Each number is 500 + 50 x the weight over its row's rms, rounded and kept within 0 to 999. Layers, rows and columns count from 0. Numbers have three digits each. The size before them is the row's rms in percent of the matrix's.

# layer 5 MLP up, 256x64, rms 0.312, rows 11-60, columns 0-63
104:454485492512491514437439433506402569430427502572459467543494489507454528490487499459498581496500506533535539499609429393481587470444504532463521522450478400424490513578513502436490633498445537
102:482455359475397464517521528449414543472484438499433491574560470518498534474446449466423464594438504507471509487534543512428440517447474468520494439460555447482447446504503428413576545492414513
119:585495547436528488500558530469585479499525570558485547503520459420516449563435563594480460549545511456527435533501516550586502485542554493404404422606488452477483490451482489494545398477535444
110:427468416491494435573497527434451495495449470443527472510576515500433535510524524528552568477515553479512443528456497501536388524429482445426487452413507448522489520511443485368594498508618564
109:466463540397546522426574529492493511492587523583530512510464512435506507529530611502468532525509448559491486496468471590439484523588444525545506493629498559442546491572452399499468423444450464
100:488470481378474459464572565473508493499526385515479496475525538477536414615412531504517331481538428474518491525485475535493559528395463499523530463540476414518446515538438524523517498490451493
099:516445570457554381416494487615465514519506492512456529601501538548461528510486436467488564518554459505493482473488507435529610433513574463445460513430474456483535525450437485543531523412387536
109:493504490477553462377554441539550545402435445531447507449493491537392529510416569483427518521554375492476481565510533462546474524581426470483486445535525544561511531441449488547473466422500478
110:453429510429501485481438462457498519568511471464468526442466441499512376604484514467439571513525477453578616454453531571397582444543435495418494476494529494484503493558469488506483527453449415
103:576494576437551484476523415520513478536430500535552494432499515555496538400467504453428482417492452482451414479458521468523462548500468468545575578453454487460371511444589444494427524548561542
104:440442511448420486440566435541577557436365473499447492495488497504497541431402461502505478468494403480551565472534495562506627436509508478476510503514481528455564565449469541481442550467582520
115:513456488454494568569545396477546563498496426490468545410402451575515512528526569601478561533495517490518426422391551504537487525486510481530500394447490491588478530466457443486534489494491593
103:521590507535423493532526508461574461448483497543466460457464528444453468450506598459572582562424472427486562539523509604558590462519518498407525531580526455494444494374440532493502506471492498
115:468587508515450435516494477512478540562586491533460516513422494503531541555496565420501500502539574493547508527448541507545456477466504467459368438457549496582515524673474514469413509408488475
088:444456505457390497516573509571624550451553534502561449555421536502583505430493459586482457457516527560448483484455416513479491533482541558443527450528529417541552478531416496567526557486443494
089:503428487490484463533500519580506458489513406454580430434436466514379571484675567598505431521444486498530424462535477497460520474577531494488493547484521461466477457521533501541503500572474467
096:470535576503497579406472396444435565498552477511435397535539464560521547486489390473497447399463473554499469474457514438473577442479536488555508491495480471456511593499478502460539622481496529
095:472513515481506514536517425484543497524517526447491535483534464465452542455421510562491400464500518535537516493398529560562554501453405533487516553529509404609539494346457518488559617553475532
113:523517532461548543460546481449580524445496455490546415467509499517496508461522403502360592543444544453499503405492427525445523561410538542518596485454470542539520567460457497515502446559430431
095:532450500527602513479468496406435512453439580501513556511384573497531483514517538481520443488464464474538426524545356518448535601480478427405467528524545494419536533560511533499544529523541452
119:457554525565517467443543493552471555539498545518457504555391530604439545497441535421433448541497590518584611517480487427452548579530455482462556526490545459558520569497516498561460464506428454
102:418507492414502494504486518585447532574532526563450559430455517540520481540544602540470579531532620460565487451558492564445468462479460504490470540413517584516589592521508453451526507501516429
099:491465506469531526557446553489531492510466500523552590454540469654539529474530496530446463569490467505456426507415409557544545514574544437516510466449528510506560484513599433488416625464478493
106:456474463566606459607494494509463425516457574426489459455512460481535456520443487502489581476478463459497572426490461525599472437507470462544584619453515456449401513508454570461464518455480529
092:536540454482477476546595528515495438500574503504455550482541450527461494494505501405519656484546460473457436486503462586555559535543461480459561541537574498564553469476560605513483441380519500
094:507583575462501483476540412435535452443424449521496574474459448467469594443454519385429573461494515521512471517504560526566567467504440462488590506487480534572522476479549471594575512412498509
089:520466511460535442394475520504513594512464515503459580504456547479575540586451424527501494445529494590581525518514521489427518496465439530531512522466435369539504611498524521453496596458525411
101:404438493563504504515466461461476538459434498465460559485468557506513604561590517422535507478465428460503487513454445489511582486514495420556547430527432501508457632446466557589537457500428553
115:512513557412529401488460498424473440457512465480440526613554496511515466533492478457538546416431501542457521521580534457630554494458508541518606417511442527485425490524448481541420554537482513
100:576469466428533443552486472500477482595442402553598460499536555461584471529539398509436557465516489571486481565476459526531502478571471518578509450469583478569471527483399534437558546470500477
108:492441551475551459494509544447604463463519566534489623472537494477472480523494399632430409419539442514500488493508419487516568522528486482561467559594470438424470565435470501520496493492478500
082:503419478540467528458448402460383442461477422419458532479558559498421524480495574566476471534435461530474533502523468622469538582565467479432513603461523458511435524506572526483492486483458499
093:543563479520579529461380484475397494535461508510516383481509507474481459580542479499518522470440547535462529554535493558575526476478465513493603526570402534574440563516432481461466596520438541
107:436532585544391430464501482512413533461496461446429544558484624539489546538457465522480474452504491521417472567539507455441602508483502511489503563425502405562480543501427505482610486520513480
102:505404450464435552434507522430494437435498545499457431569544434573421443519549500503532463419472441469448450555495495545456528591488469428564438454557542547470482499503486486479625505543565546
095:494495535596398450500563428488384489519576476441457492449455416542528473451494500573516522501493571445572542528506446545455567476551446500467536442495470499582574494455519464544487498624440477
096:518500549566490476522518543514504540542463500412500597570435485491481523465557540509396484563442531568604569447541520558412543536487498486465447521614439559593544527561469494436445464452520513
091:512571492425482555512444555485495492523577466515538539535450451550542561455446448614443413528539506488508455406523464533513534472511442447434521446490474515513520373529640533464463585480490480
096:481544492485465479500498491528427457453532531538590517533424534579430516495491521515482476443396424542392545569529412427475611539520471459534488509452522431558582527553571578557472460507539480
103:501408544470454508406458524418461532405550504615580468471574458518455594503499496556483553441563529514436543447435449531574465468585447452501538491474533432491502428496560481505541521546457505
113:473583481476463487553519415509625496498446540512554560508435468555427525505496515477395519559466466488476439565573515506504563596474417479454547619459437510473552509439432466555527463473529529
089:411512487399517448551529523464537575415634526452531548523445544531559420574466408465460521523429500464487526394439487507551473498512462466501455490500560478532498472526486612444430490541493488
093:515481503502493582660516446481524483467532531518436413461493460473499520539503448413564437586506543510522512622499514544499438552495475479401440431430548456432473540446511543480513484490490591
097:464533481597425528558560445471511459533514436466518497525449574477456563528499512546420423471458478624536509523475488503444543444499432509573544463532484502630526573457550472561439427537437473
091:572478516610526437530511489422487568477485436543474504557576576416461494544575453447556455515464484475482441492518449480566468505479553480509518462570431481492467676496484549506564554555472527
110:504550425565610539474491496534543525584470509453513388487516504544443486574491480487514559496467468424450521581618436525549536470560510504488463502514455531511445599444520613523434465456559534
107:400543521559520559538494420507525500502486467498479586384399568497443507515474528535429480533537546543483439440542507491528551579521453478482546459488495580499554615556444440500470481406569447
098:441538488492480470514556531410523577464513403524455506499502573475434512489465426506573509539397479479536515566461409477448573487509497476452529503397431494537444446489489595462519412419417454
100:510528387495463487417508578571553500543582577427527461435510483505572510532488490532554568446553499554508540396466459637453642489480515528488568494537487465527447480495500518495517506520548476
103:478427490551534512518473429510498577540511557454428508533416527512413511568472477525555479534453462412449479516552569508519448491604533521511409497604478431377535547447583464491506567509529525
# layer 5 MLP down (transposed), 256x64, rms 0.0894, rows 11-60, columns 0-63
100:476527553497515524487531576588500559456464427512516420434404514452472525548568445509527555624474430539658501504504499477501452499577543558457519448515520529482501599478522567526524482451536457
103:426476495469480405482568510486497492508528486503391503529530604487609417427475460482486522566515528460446462493405564593464427489554431467504445485481466531395480502497619443477494487523485520
115:507430532510563546567472461492568452471580512509470458547532421396567466419467523473532520447525498560447505567441493502576460523432491573522467469561436578453435486461518568403526515440501590
116:546475356407473567548442458412480530434497542568506554530572544471491435459536524468515534480573480523490507484542486505493523566628515361519489451504480516447475569528489474523483515458578534
113:489508523498458479523502461517492567450534376464580432394573487493511466499505438457497498453410496470474443549559473498573585479471536502553449540435526486510513619516513505524536616479620534
107:547485461415578586531469475594421544518452550467548412488499566578515587533433445488541480501450516557496498470511467539568468484489439444509577507446540532483539556499451476445566585533409564
089:489510509537537545428482485470537442523526356488513524446512479418498521424501605408499553424545438437433397466450454517585467510476470461564475449532517522466532568494444468501439464546422491
115:456539514527542452599437492450524579484471476464448452546443512510535658463486516496479419533438459508480463402586520459481432541451462487421502470596509531546575513431505470549563491544542511
111:491424543414489548514487490456472509400538464524447423495573533472513544518505507456571420449549455506563540412320483499518529569582578544524527476465516449503535532415464504536484495480460486
108:420501381539533426486530452477511469496557478503571504451594458451473587574454459525495476471531477463496505534553500478456414548467422419527373505524601513571578482533464542518497478452545464
107:481407442511443507602484403502571479535582459512444484485440563568552542550502532466493483518572452482515475581472529418497407471545463478581508542563530490484406487584448472540454527573452535
100:507574550435566529469513562452569491446462533538494394523567471439499531492455489484487451477411453403447536435559506456485550476457462650481504562456509566461513447475566469544554466459557460
097:468439428468526477520518453516411626533494484453438518540415553543508556501426498510405422518413490461516526430458479588512429527472451502533595469481481546480553489593544429474441467478552502
110:503480403514426477550575424508561541507452485494572482540514416557546541384556483532537526503551519515431517482489567484554577566482465517535426482475578536553493628474452541511492394529514528
094:462511494547441527494508586515468505494496450432577501538448487443484433504562529422455560458401514451397423523581486469449552563529472483544507563418522512494524398524473511463512496462650511
098:527531463561511509511472489448662461503554504453419479491598505506594464481469502527482569513527596457430519538458393467578511428517522556386466487495487484504490461512503507439463463591553510
089:515486602450504397509554473532447507540441517508519472492580490443478486529538551605492539491568494534462411557474493475403602506554554562485466566543531469453519560578501570453456430446534434
090:555501482530519489488411579441560624525490486477565497505508435508571471543524441559429495499443515417486548512632447476516409425555459531514498486542451459462516448541480470473376515457552501
114:541504547496589491526510602570583518517515435584536490521531495516493503473461634397493439390595480501545502492491528510576447524531481565440442487480527458472473485411508515474556511451535592
101:563450461424555504452467415491539547445489567546513472520533489500407482567449438496593487432446484474508652530518436511477493511479535487429490594463570514481521459524604452439493516504421530
118:512454529452512575493489481501527488374510545489434531534479517406543367465523515537576504484527420527417488508479503481560579565471543480543514423563483547450511483540454399513518437402569464
111:438455517411522554530504558491553501503506477622520479528520480568492428488508585485567440498559509404418407452485431531549446424495393436547460483468513549537542564498569465473454536534540468
108:446573532480502465458537458479436366506566497439499477474509450466476533532547455446498587408441571468462473439475455585581551491440541535532504519481466513570401557436528583556460522493551535
100:525481482523503530454408486514545476513497503566330525511518444445565532537572557416457488437501473498482550508478473481558561474499386483463508543446506602577490517530493476491604485416567538
095:472535460515471457482488412489456516458364457528483510588548508528398586608545463546505462484519573521500473465520439539498382420524481532471496468567512525486476475514446452539597404465486475
097:477485475426537588516465510503503490545395454520455477433527507613496452510465481475497489461453582415440496414484541381498480646457515599511517506511440507523546543515523509559555446556479505
084:485495519445441490475532558541581571525441518372484516483439602485460479444534459547523548610486480485559535543590542525520442475502533475509522560513414509489557426544520448523424539416456420
108:365515542409470566486585482605510486419450544477453412469533514552517493521412487542523493507472474486420507536549467524463473526520510498500457554507564408419532485493574452459473518506598585
100:523521550549582509519543449463521532570539511541567424471545534541610557422492513553443435496473571632535466399555544416465477584427539492443485456507494515475465501462528553503561486549532505
092:497445441544437562553545406533478445427405484526500422503512604549500488547521536546421485550470552564476449537519487429481504500522483423507434530527420390434465538499538531552476600555500475
109:514391541521396440561360482483565469483504478518463521458561465440529477509518511562534481473569551563463490562522474467601507534528555461487500510543392455401476517515455532468501544443574563
087:442440474536472529441495520457490498502460496551402528542530530449533476506519499489476535455458471543521413495502477568559474550514553382439544488385362527575449501404490552525466579554574504
094:580359482467554483506590503493450437381471559523550487494473499543523504582574484536463469490496567433547504418508546478465503505536599508409485541490457490466532552467478565550544417511542437
098:508427499519550479481451539476482408571512542486458494467608434450510516429411565497463613478608538537441447504473473474530502571521536487581531550497441516535441402530453517428449565472457515
100:514646475543524439445418480493451393488393564526463511549450511514470441529422482525471524521478579512433523588435578471514433519527566545557494526538464493498487438478522521507453390499492465
106:457514503529576458528463590464494420465502507541557552548510523483627412533418503409474447484476567468502603555532452505532512489479498569514455548545568543420479582510468495447557513479603534
085:500535496560507425446431457573478460559402450466458489495579530436593501526511430479608501525494455463416523567576496516421517475558459492481548490377555537518417450494553493547520553502523466
101:540537422538498529515540496614537451488550523490479546499495484501543476470467452404565629556529622573489517469565514513438550467464611587534577532440540511513444428464498484454482486496465469
098:509462500469574416450499512440448490405529516505428536475479479476611536503493518498450533502565473423509452461482565507565562543423542465447521523631507569388414478477419497481559487495505439
093:524548440567495524569467488576441484445416527525487560544512575468548410599435385497555435508502564492530517523479478545426544469589414535447472511442474486413498449566532479517530493458531452
131:447462518430588554507494381444553534447476436537523456405546592505519558483427503523455561458546505435473477415474561464511478469535468477570527523571515490441565509520529594476513450509535393
102:517502528466511453551568472547442365489416430479416570522627402485458493504468538489468548488480487473537456524421557448466454543541424477532531540423459475543467488480471513626470511515475525
088:533480492469526433481501555529542498492505502331564475451626580467462446598603508456465502575536444508493472550498557484471486497484501546531487539504575560436465535524509451393465456504542533
098:494446477407472564395522495529552550465411556555481536445592503449563476454419511464592450518508523508413508529638449495502481514567528440550497514528450501415499511501438471520509496466500593
095:472523433547527519471496469399439524453508498513486479499410507504408479508471534510500490471441600452449522496542513486536503610460551433620499583614395449550516523511444457485446573519477450
104:489467582506442429542450474468459482502554538423540621599470536560551537514506559491447510510532574481600457445470524482509490477490502531395504493535560518579581534534491457627514512509542424
107:462535501504480648569504472497640530495584452460550476513473486543554405471440503409498495586519532492467502475544543504503475523473522514460509461584440499495526616456525536493437408570463500
109:460493464450486432564484511493465534501533417511513485567483477506456487478418423460543548530555465414401588569558514450481478511558473559494505592426585541486442438477495418481392544426491460
101:559605478462562458449466446486446546507493549575612525448479426553527437477463555461418538492424473523435532529568537447504418476569551488486480602470439564483474432526520580478508470461529522
095:576558499507520577521486551446445550508463564532561507448572551531445440448487546537477458465493571513511477529473609496446468492585495590527480613425506526586571426511587499437551485466471537